Weights of a small GPT-style language model, trained from scratch on English Wikipedia.
Architecture: untied embeddings, normalized queries and keys.
Training: a variant of Adam for these matrices, 778M tokens, 2968 steps.
Each number is 128 + 24 x the weight over its row's rms, rounded and kept within 0 to 255. Layers, rows and columns count from 0. Numbers have three digits each. The size before them is the row's rms in percent of the matrix's.

# layer 9 MLP up, 1024x256, rms 0.0455, rows 135-160, columns 0-127
106:131095108126142141147155082125116152156121109090105109117157145107098120098115106113133108174128155149137146127138122161139133053122151106078102140103135131081092105135134154086133128139174123120143099101139134112114139122144168085179139108126110161134101119117106114118102099133144154105104120064140135144127157145160164129113101078107098146119130115122145164091100149152117161127109
106:072116136099120132154149121109120141116109087127089069116150123131127098170137154131108134143126114099150132116092100139083103139130135104144162106128145098144148085115143139122109111139133117153094132103075141141152110166148103154111135130152157112148128171134123079160118147143130123139171140132157118125162107140109189155143147105115181154159153137105121180174125159143131099156086
095:166130150109133124176148120135102132118103105172153134097132127111143133067131126148131126109144109145130149095119115121140116138158142096149084130134124164105124118124148080114133087146124133091105114120156130118125115124161141139073153131100168128131102148104117149107155105117153151124169156123126124157142128129126206105160076136102123131152118110107110103114176160154175145110134
103:126108141109146122105121137142138125126093099095105066137157140088169094069084126132147118129085159131125110097119141152135093117167115117124134169114099119122093132102132123139131134172177153130153138111148127102115112135139126139163141182115083145103099143114138139098105082177096149125151130081114126143115129156133136154134120096138125105141147096151141122090150113176164104135102
103:117126114114140104160113121129099082124129109129119088104102113106071114180138184121126115090128099129099112141130145208143141111132132169146085167130146110142109144162138127150163146125158183144113126123120097127094141139118100141131140121096124127148143136149153124156129081158161156107149133131094134106059125119156123129137128121141187150162156131149143134134084137123104136145108
117:083169151109118124142140139148111130120126125086118130114140149162126126106099171164113128118083140081146145146130156164154140099132113142096105141131103103125156090105143113167127142089131107150134133134116067115094121163137146118132155141153088121130126138150151133114124166142132156150130123110107120148102120110138141135125117113122127137135142154109099132135116095124150170073115
089:088133149096105112158143098156154157128079107110086138092073120120113161097156151112116086157083101167129132141181111149117136155121129107165152113106108143114122142128100136141161125154142120137127124104152108145115074151133076084133129152166081135145100123162181165131129166130169125154156123141147130131119135105143111112112151116108109158151128071122144115120114098156137121154127
103:155167108151121114154097183120148127112107097122098112102166130105139128142151149104105140152151135086121146115125117152129146111086127125166129137140094119108112133166119084130157133134129193144104104170128105106112118149118073126107148140153127131140084146168104102107133141175128100165151124125152109105088131142135125152142114086128129125136117152177128118107136130166139121065116
112:108098159137112151158133119131167128098117130096111111089145129131092094117104135099147154126129139106169152066123127137144089115124171094167082138116112151124127151114129116078133120086151135154113149128129106163121111138163143110104139098149103120139099146157105137134146146129133117116097148079151129121145096125150153139137152110130097167175113133113102107119109166107151143152116
086:069137112100089088115101126126122121086120121145109136152140112151138116158104102092128132115114144164161105159117080126126148106151128167155109108173093129159105092101146149181070127085121121139125135124137122146102166136159174111150118152143095127129160148110164113115102143097086095132090106148086136126094119100135123140142137127126141159124111122112189127158118132146078138136110
095:157160148099121094116159115145159114127136141142110112143151136082128107140096138122128096111134143126135176127164135130121146132113109133162148122151137095121119154153126135143131112118111102137168141123124098192104130122107084127147143145092109121126134140162157120160131128096141127158138097128073106150153126128061129143121092107103125121131146123136159130124109065147126189135083
103:133149148196146100144120084135121119124115164092121106109150138086162122082105176118120121146171122108143134143121107142117126142164131135146136142148129131122167106132119097111136106123107140141120162168133119153104092135129129116166101133127143108159087139119144100167143079119113143084094111083105141167139118086130146131169081137142147107153148135128166112143157146098063173126080
102:131163159129095113142186112137123136079098139097090118126165154110093140076156109111098116161106121116109126155119120106159144082163137122147125128103150120166123153121130105113122132151094111156109120126081153127120112121159129154154158141133156117148127114103082138155136111139084160130124097138119096130121109101143176112086122118151127171149104121127139091169140169116137139132146
098:139097159136120114118139151094196166089145173105121156094117131151169114103102113092100139163128160067118109095115091124132149143140100104160138076089162121152081166145089103132175107100150137136085161151113084129124103135174135129087140135104131149116113133116161127139128121155145147126128138098129151148165099093092126167157107128171143171119149112171123077105130111157124127106132
096:154128176150126125141132124138115104146157120129157108118187144136086126177095101087138138153106154136140136105123124138185131121133125125132135129119170092099123061074123144137112142088143105096126175150110116123130093099119103122110182094129174127153126166137131107145110096126153115167085181107153126132136144180155121142148114118156137118130153097126131134120105102134156115134119
108:123148133087154107124162122087128130106096146110138112143157122139121122136113119143114139151115133077133137141140151135196130096131148083123138177091146114141139113096161146129135145120138174157167099109133134150112146178152083141125141149110120142193126148158106145141165172133147109146082140144135136140107177158121130139091140123117141158093100147094135140106163125152120084125118
105:121126157110113103124148084090137127148113148132119113146160152114139109145129136151115137145111127154148133093122103133118107118125148112141084150121143124125105132108142132130111131130116099138134120125135136127106116163142155095132112127106125149138145170148141141102111168130150129072126109095094130122080112098139140157124119107119133113127160126147152158105163158145105139168130
101:137069115149113121079124126140151114122091134092141104122144121131159137126123172124138103125095117112145146153142106131153073134147149107110138179151129181150146061117137141126157146106123161175115173123141096120121118120175158126166117141157085089122121150149152134148107152140108118128118113122117095164135095139143098153121084111124150188145091138118125155148133150087126129146117
107:137146148136088092104100099149110138135146121132109126122152139132120101103130137103145116105092159145130152142173112156143138125127159105144102130169167136116148094121147094079064113137103152122093141115174169138142102140162131083117119118172115164116144153148109106171117150114121127132136124102121136171127142099108156104155144109207134119152131136142113108126108145100181138110110
101:101121064132133137127123125102095176149150144129086131121169135146138139121112142111110113082140170127177187131138116159148124117104161120119114145131125084130085099152136146103078124100108172122108133115086171157159141130171150125159135120127115097132135133162120107114161095122152112158152125123112120148121134143093149153102119105164153192169150108071138154097177124151143147144123
084:137124112117147124087139142185131124126130151135109104103105154108118136167114128127108154139113149118184124142143117170167136130112166125128108150141103138105127110130118095131106141146093152152114144136150112080163078091114128135137135146171118107143144115145133182100128170128120131134113119141082152149133115125089092147170069128142092148069132156142084116112146142123133120125133
105:145155146103135146126095128122116151115113136140109086078149174138183070115110144113144097116160187170148120121103132127152135121126117173109147102121104104111115108111122106130092130100125098130104148135102118142162156117146144170097120115119121138141112139127097186139126157119150109084159109120116097109097147134138164148119124093167093155100115129113092155112138092137106095133070
103:118097134135114153133133096154183124142101170128123124141123125145120122109097118145100108150142162105122107119168160143148083122108139074131148165120144086111134125119172099074163176102124116131126141108164127121103081091181143159119145089162077128127156152156175130104103102070124186130088135114119128113118093160114143164156102119138096139119166116147122140122125131118150131098119
105:121143157121136112124148084120163114141132101095106107119107130125149105134103148147093112161142111164135115147150084119117167153154137126143105107121115093137151112121152140133167130135103138098153153122176154165122131132133147125143125156095082130140141150119116122119125120122126089151072145117066114159108104149156161142173144132155079134167125089141131075118104166096162110158106
092:118094104153102106178168144110096143162072117121168120071147147074132147122096137115140097149095131165166115106149129119114133107140161147116095111093117109109122131143137126145119096133143103123107133157096106147165157132130112122150106133163145123164129121159091162114108145152163141090154123138168108157131147113152123157134117121161144128115113138130130103091120109150106110075122
098:157174136110132123150151113123159092141140164120086128098097163098140116138105133125133111174150127136165095182127127120079114131137152137151107149078182114113127169140111151098106126097106163155108126153127103151147137139128130107174137151117113125164139126134099148167088122151099161128126110076126094135129148096134109116112091129145110145136119122123131108112129108173126123131126
# layer 9 MLP down (transposed), 1024x256, rms 0.0374, rows 135-159, columns 0-127
098:155156134125152135167152109153144136125159131116121121091126183124096106169089140152134134126124089153114115131158123140088136094133099184160096142150103133189101121164121086162164161102123110146129140134138153150111136088144088142137126087150125111149113108148115094073140090147139111124112139147133125152082135114128108109134161148144135146170135144136077138082120093122143111101135
108:127114161122131130151154128089101103137078144130109111090125140129094135125144099134133133156145129148137134136129157199143078169071131065151130132114105106128176144115119124134156089112120135108157136104093120105149103123121115150099142100098134134127138162143158148145154141137142146110131138130174093115164132119096104142150113126116106145137172127120133136104137063153099112151087
096:111131131121163111111111151130118123114093116106125140095172137097141138089116108116103166157121124154121114152131103130122144118134169134150136178155163154143156119109107109129111153112117115111142141135186110132119141118116144113076100129128156119161111098154076180163138158152150123119114140190062148107095138113202133143114143134114117163134141127104114141116148116117101110125122
105:143105093121088090128107187168140101112121126120105109135091137131163074117100133119123152126100077119129108154160169123137117107148133133121105141106144120110118146187122093091161145138146145146079129111139140108133109136138149117126120137120107077121153174169108126157160131143079142168128078093129128104135126109091136134116141143109109110173183129117109112087081088164097100170167
102:099100125093110168169144176151112114120100134122087132119108146113153140140146095089119128111119121139147157111154140129155155104114133096185101074095128145136124124141098139182142141112116130136114091095092127131106121087094152111107142102158114130128150104148151162166117097109124133160120125147173147136093083134154136155160122146107163124113084153140072133101092110146104130130102
114:113162156146139103122173171129138132119124135117145149096154187115112137088093126108106116146092145127147133169094134142095124124119127126079153155096155120152167125106139105163108147119139092128125128112117086128127147091108163128107140126138085110071158152103100125126124129164164161140142134115126153113119097109124162117119142120107103138114076123112122149140100117111141136076078
092:140098100118174143155080096113131118124143137169136144143136089125146142117171141143153166136108160126139116121095141139115168136124117100160121123153115152152126110120133124104137109119122151120124161089133147110157149139117166183140100125091136105084112040158135143116133146075114117089149134140102133146121104119158110149105128122111089121162115136119122160103168113116148105092129
103:124137163083145124146147120116106139123087139134096158159133123127115152135133129082112128162122206104141168131127138127144071108117101146150127129109090121115151114116147080145117145190132138123108124139124133101127123083102131092131107124124101183124102156152118114085085129106113119131147155131119126158119150119135117133143115109128111146110148091147102132158101156116111147121066
105:089124144094108120131147103147119136129118166129104160169143107116098136120151142140116153159173108122138151093149174127161132104114103126094113108120135127180111135155103121110172125133122118108154133136093126163128120142140115117138092144147128113153120146101132098112075129125096149090114137139126131121153143143134140133115125106083179122149110138130165092133146111114139137170107
096:129130169152136179168098145094146148161088088143174143134132142109107134129138116149115124113135140154143159151156110117148143149101163143107129108123124116154114156091115124128080087155171138138155134108129138132089107138090151091106120126143129129112143108183119099152129143091103130116112116126163146171121127120123162140118142165120097141109121115116118099108156160092105128162147
096:059123120084078111141114169096143135130148112125136159163161158127142120101165128159149117096148159129083112131166137135135128145114161123147124119144118091143112175109103124103136125110107164164148114107164122120113131151122116125155183146086121134109122076159143122125126181104131131142106136125174096125116104125177160070120111173149128148163165111143079097086123114135089111072105
098:133116097143163109134115108153146168148112127153125105105129160139150120089108149143169126113170128136126095127147144143125133125123065155136141095135142158159139139099139119118130118141142112120093086096119103098164128140112133138137081118084117116126146168175125084145133117094136124103121110150120132173124157175147125130180099111145139115150149147084152175142116101103086102129076
095:127108108123134142136125130140144123131156148150132103125154086126124135131171144105121139140140101108138105140139139152146151077136141133137124115146092146244080151135118178115130130150169134153134151106118147113105129130163139197139138109117101152099126091134126142141124181143134179092129150123108144081130124114128132082112143139100133132127105144164119126093110154134152140124169
100:133123134172135160090163148114090110100127160098113122145131132156105165132088117117182070132143113098111185086126100120120115133167102151108160168122152093128105125121135129097090122118123118139113114124145122141149144108175129148114100151137101144106134169121130110132116127109111147136103171125125142129125179076078144157149170107160084091125144128108150141138097093166113124126123
099:147107110170123067152129121141137139150083106134156099137132153142130087113151131121112125145120111142096145160155122092133171139142110096169110117083132140188178125151107143144152115148175152130117159110128131128169078135138130155137104137165123109115145111094148122096134154122141122140114144163120154130118105116101128106120152136124165131128172136124138109092167122109134097131079
104:126123154139126139149127127127117073106162107091144092148127124098145130112151124135121115128122111144117185123106164127112127156117113112110118151122134211126154138132096096113110076116112123148132118096125109141109157144118135118118111129147121138116141125085140165150121127129123162119134113110157151158105137134165128122118198105116156144166146076119115153160131119151143105170077
106:143133117127169157084116085197167097093080146126107085130098136142116174149106109148119112145149169151139107119126150090093149088107127137105154145108129160136093133155140130172135133109155128089097148122136151100069130118138119139132095146162117124061152130146118152135149126128128107127158114108173120111130124096139121118134143133136145167135102138128133112124177111114135163114107
100:162159172154142136139149118120105176102159170128148125157098121127099120119115107122125155104137132141080060137140095125128123097107133141141105140074120111132139151136114116128149155117179108110155162123096096139133114127137087116139120126102136155110124113114167123113104149177105151137109174115132154125121130151087136135117133107146148115131156147095175046134116136127149104118096
105:108132107078143137156131151134136113115085120151091109101136156100153113113139125114090146162169061116150190154102139151149132109137144144149124112133151134099141173118128137143117122126102122117129122154138138095150123121086122104119104175091179114106117115104144151117153133146089128139132134135162142157172124139123107124125151158120135102120125115174111109127172107168107105106132
091:133111124157141138160152146152121160094151137061102150124090143159105155122149133120134138125139117150136136113115108201121117148104099126154101135149147154133138149119103162145116122108168122106126075120074158107166150119118144109131117145137079153106119117103120120143158130085134145159118109124090146152102112128152142117156113091111091119121114132141149160113110129116125125128130
085:163090139154130155180147143114161090162139091101116105157139097084129146139106123130142142122138082121136161152115115148138161193128154135112131134152160136119143140106131126072140146134138122129132092146194148106102150157133106203112140140099129131137168080110105140135138129115169118160105139118225151108109159162141168130105114148114136130149143099147102121141117151095102100129102
108:113152102084146121127125131134104123133115085148110132127120187137149106127156119129189162147146147094128129121149107155151149146117107146140150127137091162108096146091150142081115148120108128175112144150128093132118104118123141144134194126120143150092123110122097142138130152096171109169106124071175119107127144089124148178122116138130091127100151106117117102127143117088122109071126
101:095121127120146109127131096139147111129139139143140143149143106124148184101160122125106122153174142144076112157064146133149115108102087124157139132140155120192132107114113125110122097114159128154171142090108155175136118160151116162126124129120144160102118108100115138117150075163127132129139108127146133106115156109117140131091109105109080096144109114119128135140111149134123155127127
111:134101109138101075144097118141154153137156134141127129150162140142142097131101157107097163119159126164115123153135118153131143108112137121097095121107148138148096115093105160147136129156129124129149108132138122124098152152124163105122099109133093186126144120161145088124135114105098086118087138106129127110114142134118104141119146153159100132134183111118046134144104127120132153092090
092:146140109114155146124123143132112109121118133118144124200152118130085155128117128149151134125132122118137201138126163163125124105133131098090124167130118132110095119103180147156118125112113134122127151135138130118137140092138139123125122133068137104101105114107114107112104111102134137093100115143083130128120156127115117146109134140139129145098162109175131156151124099088132134142131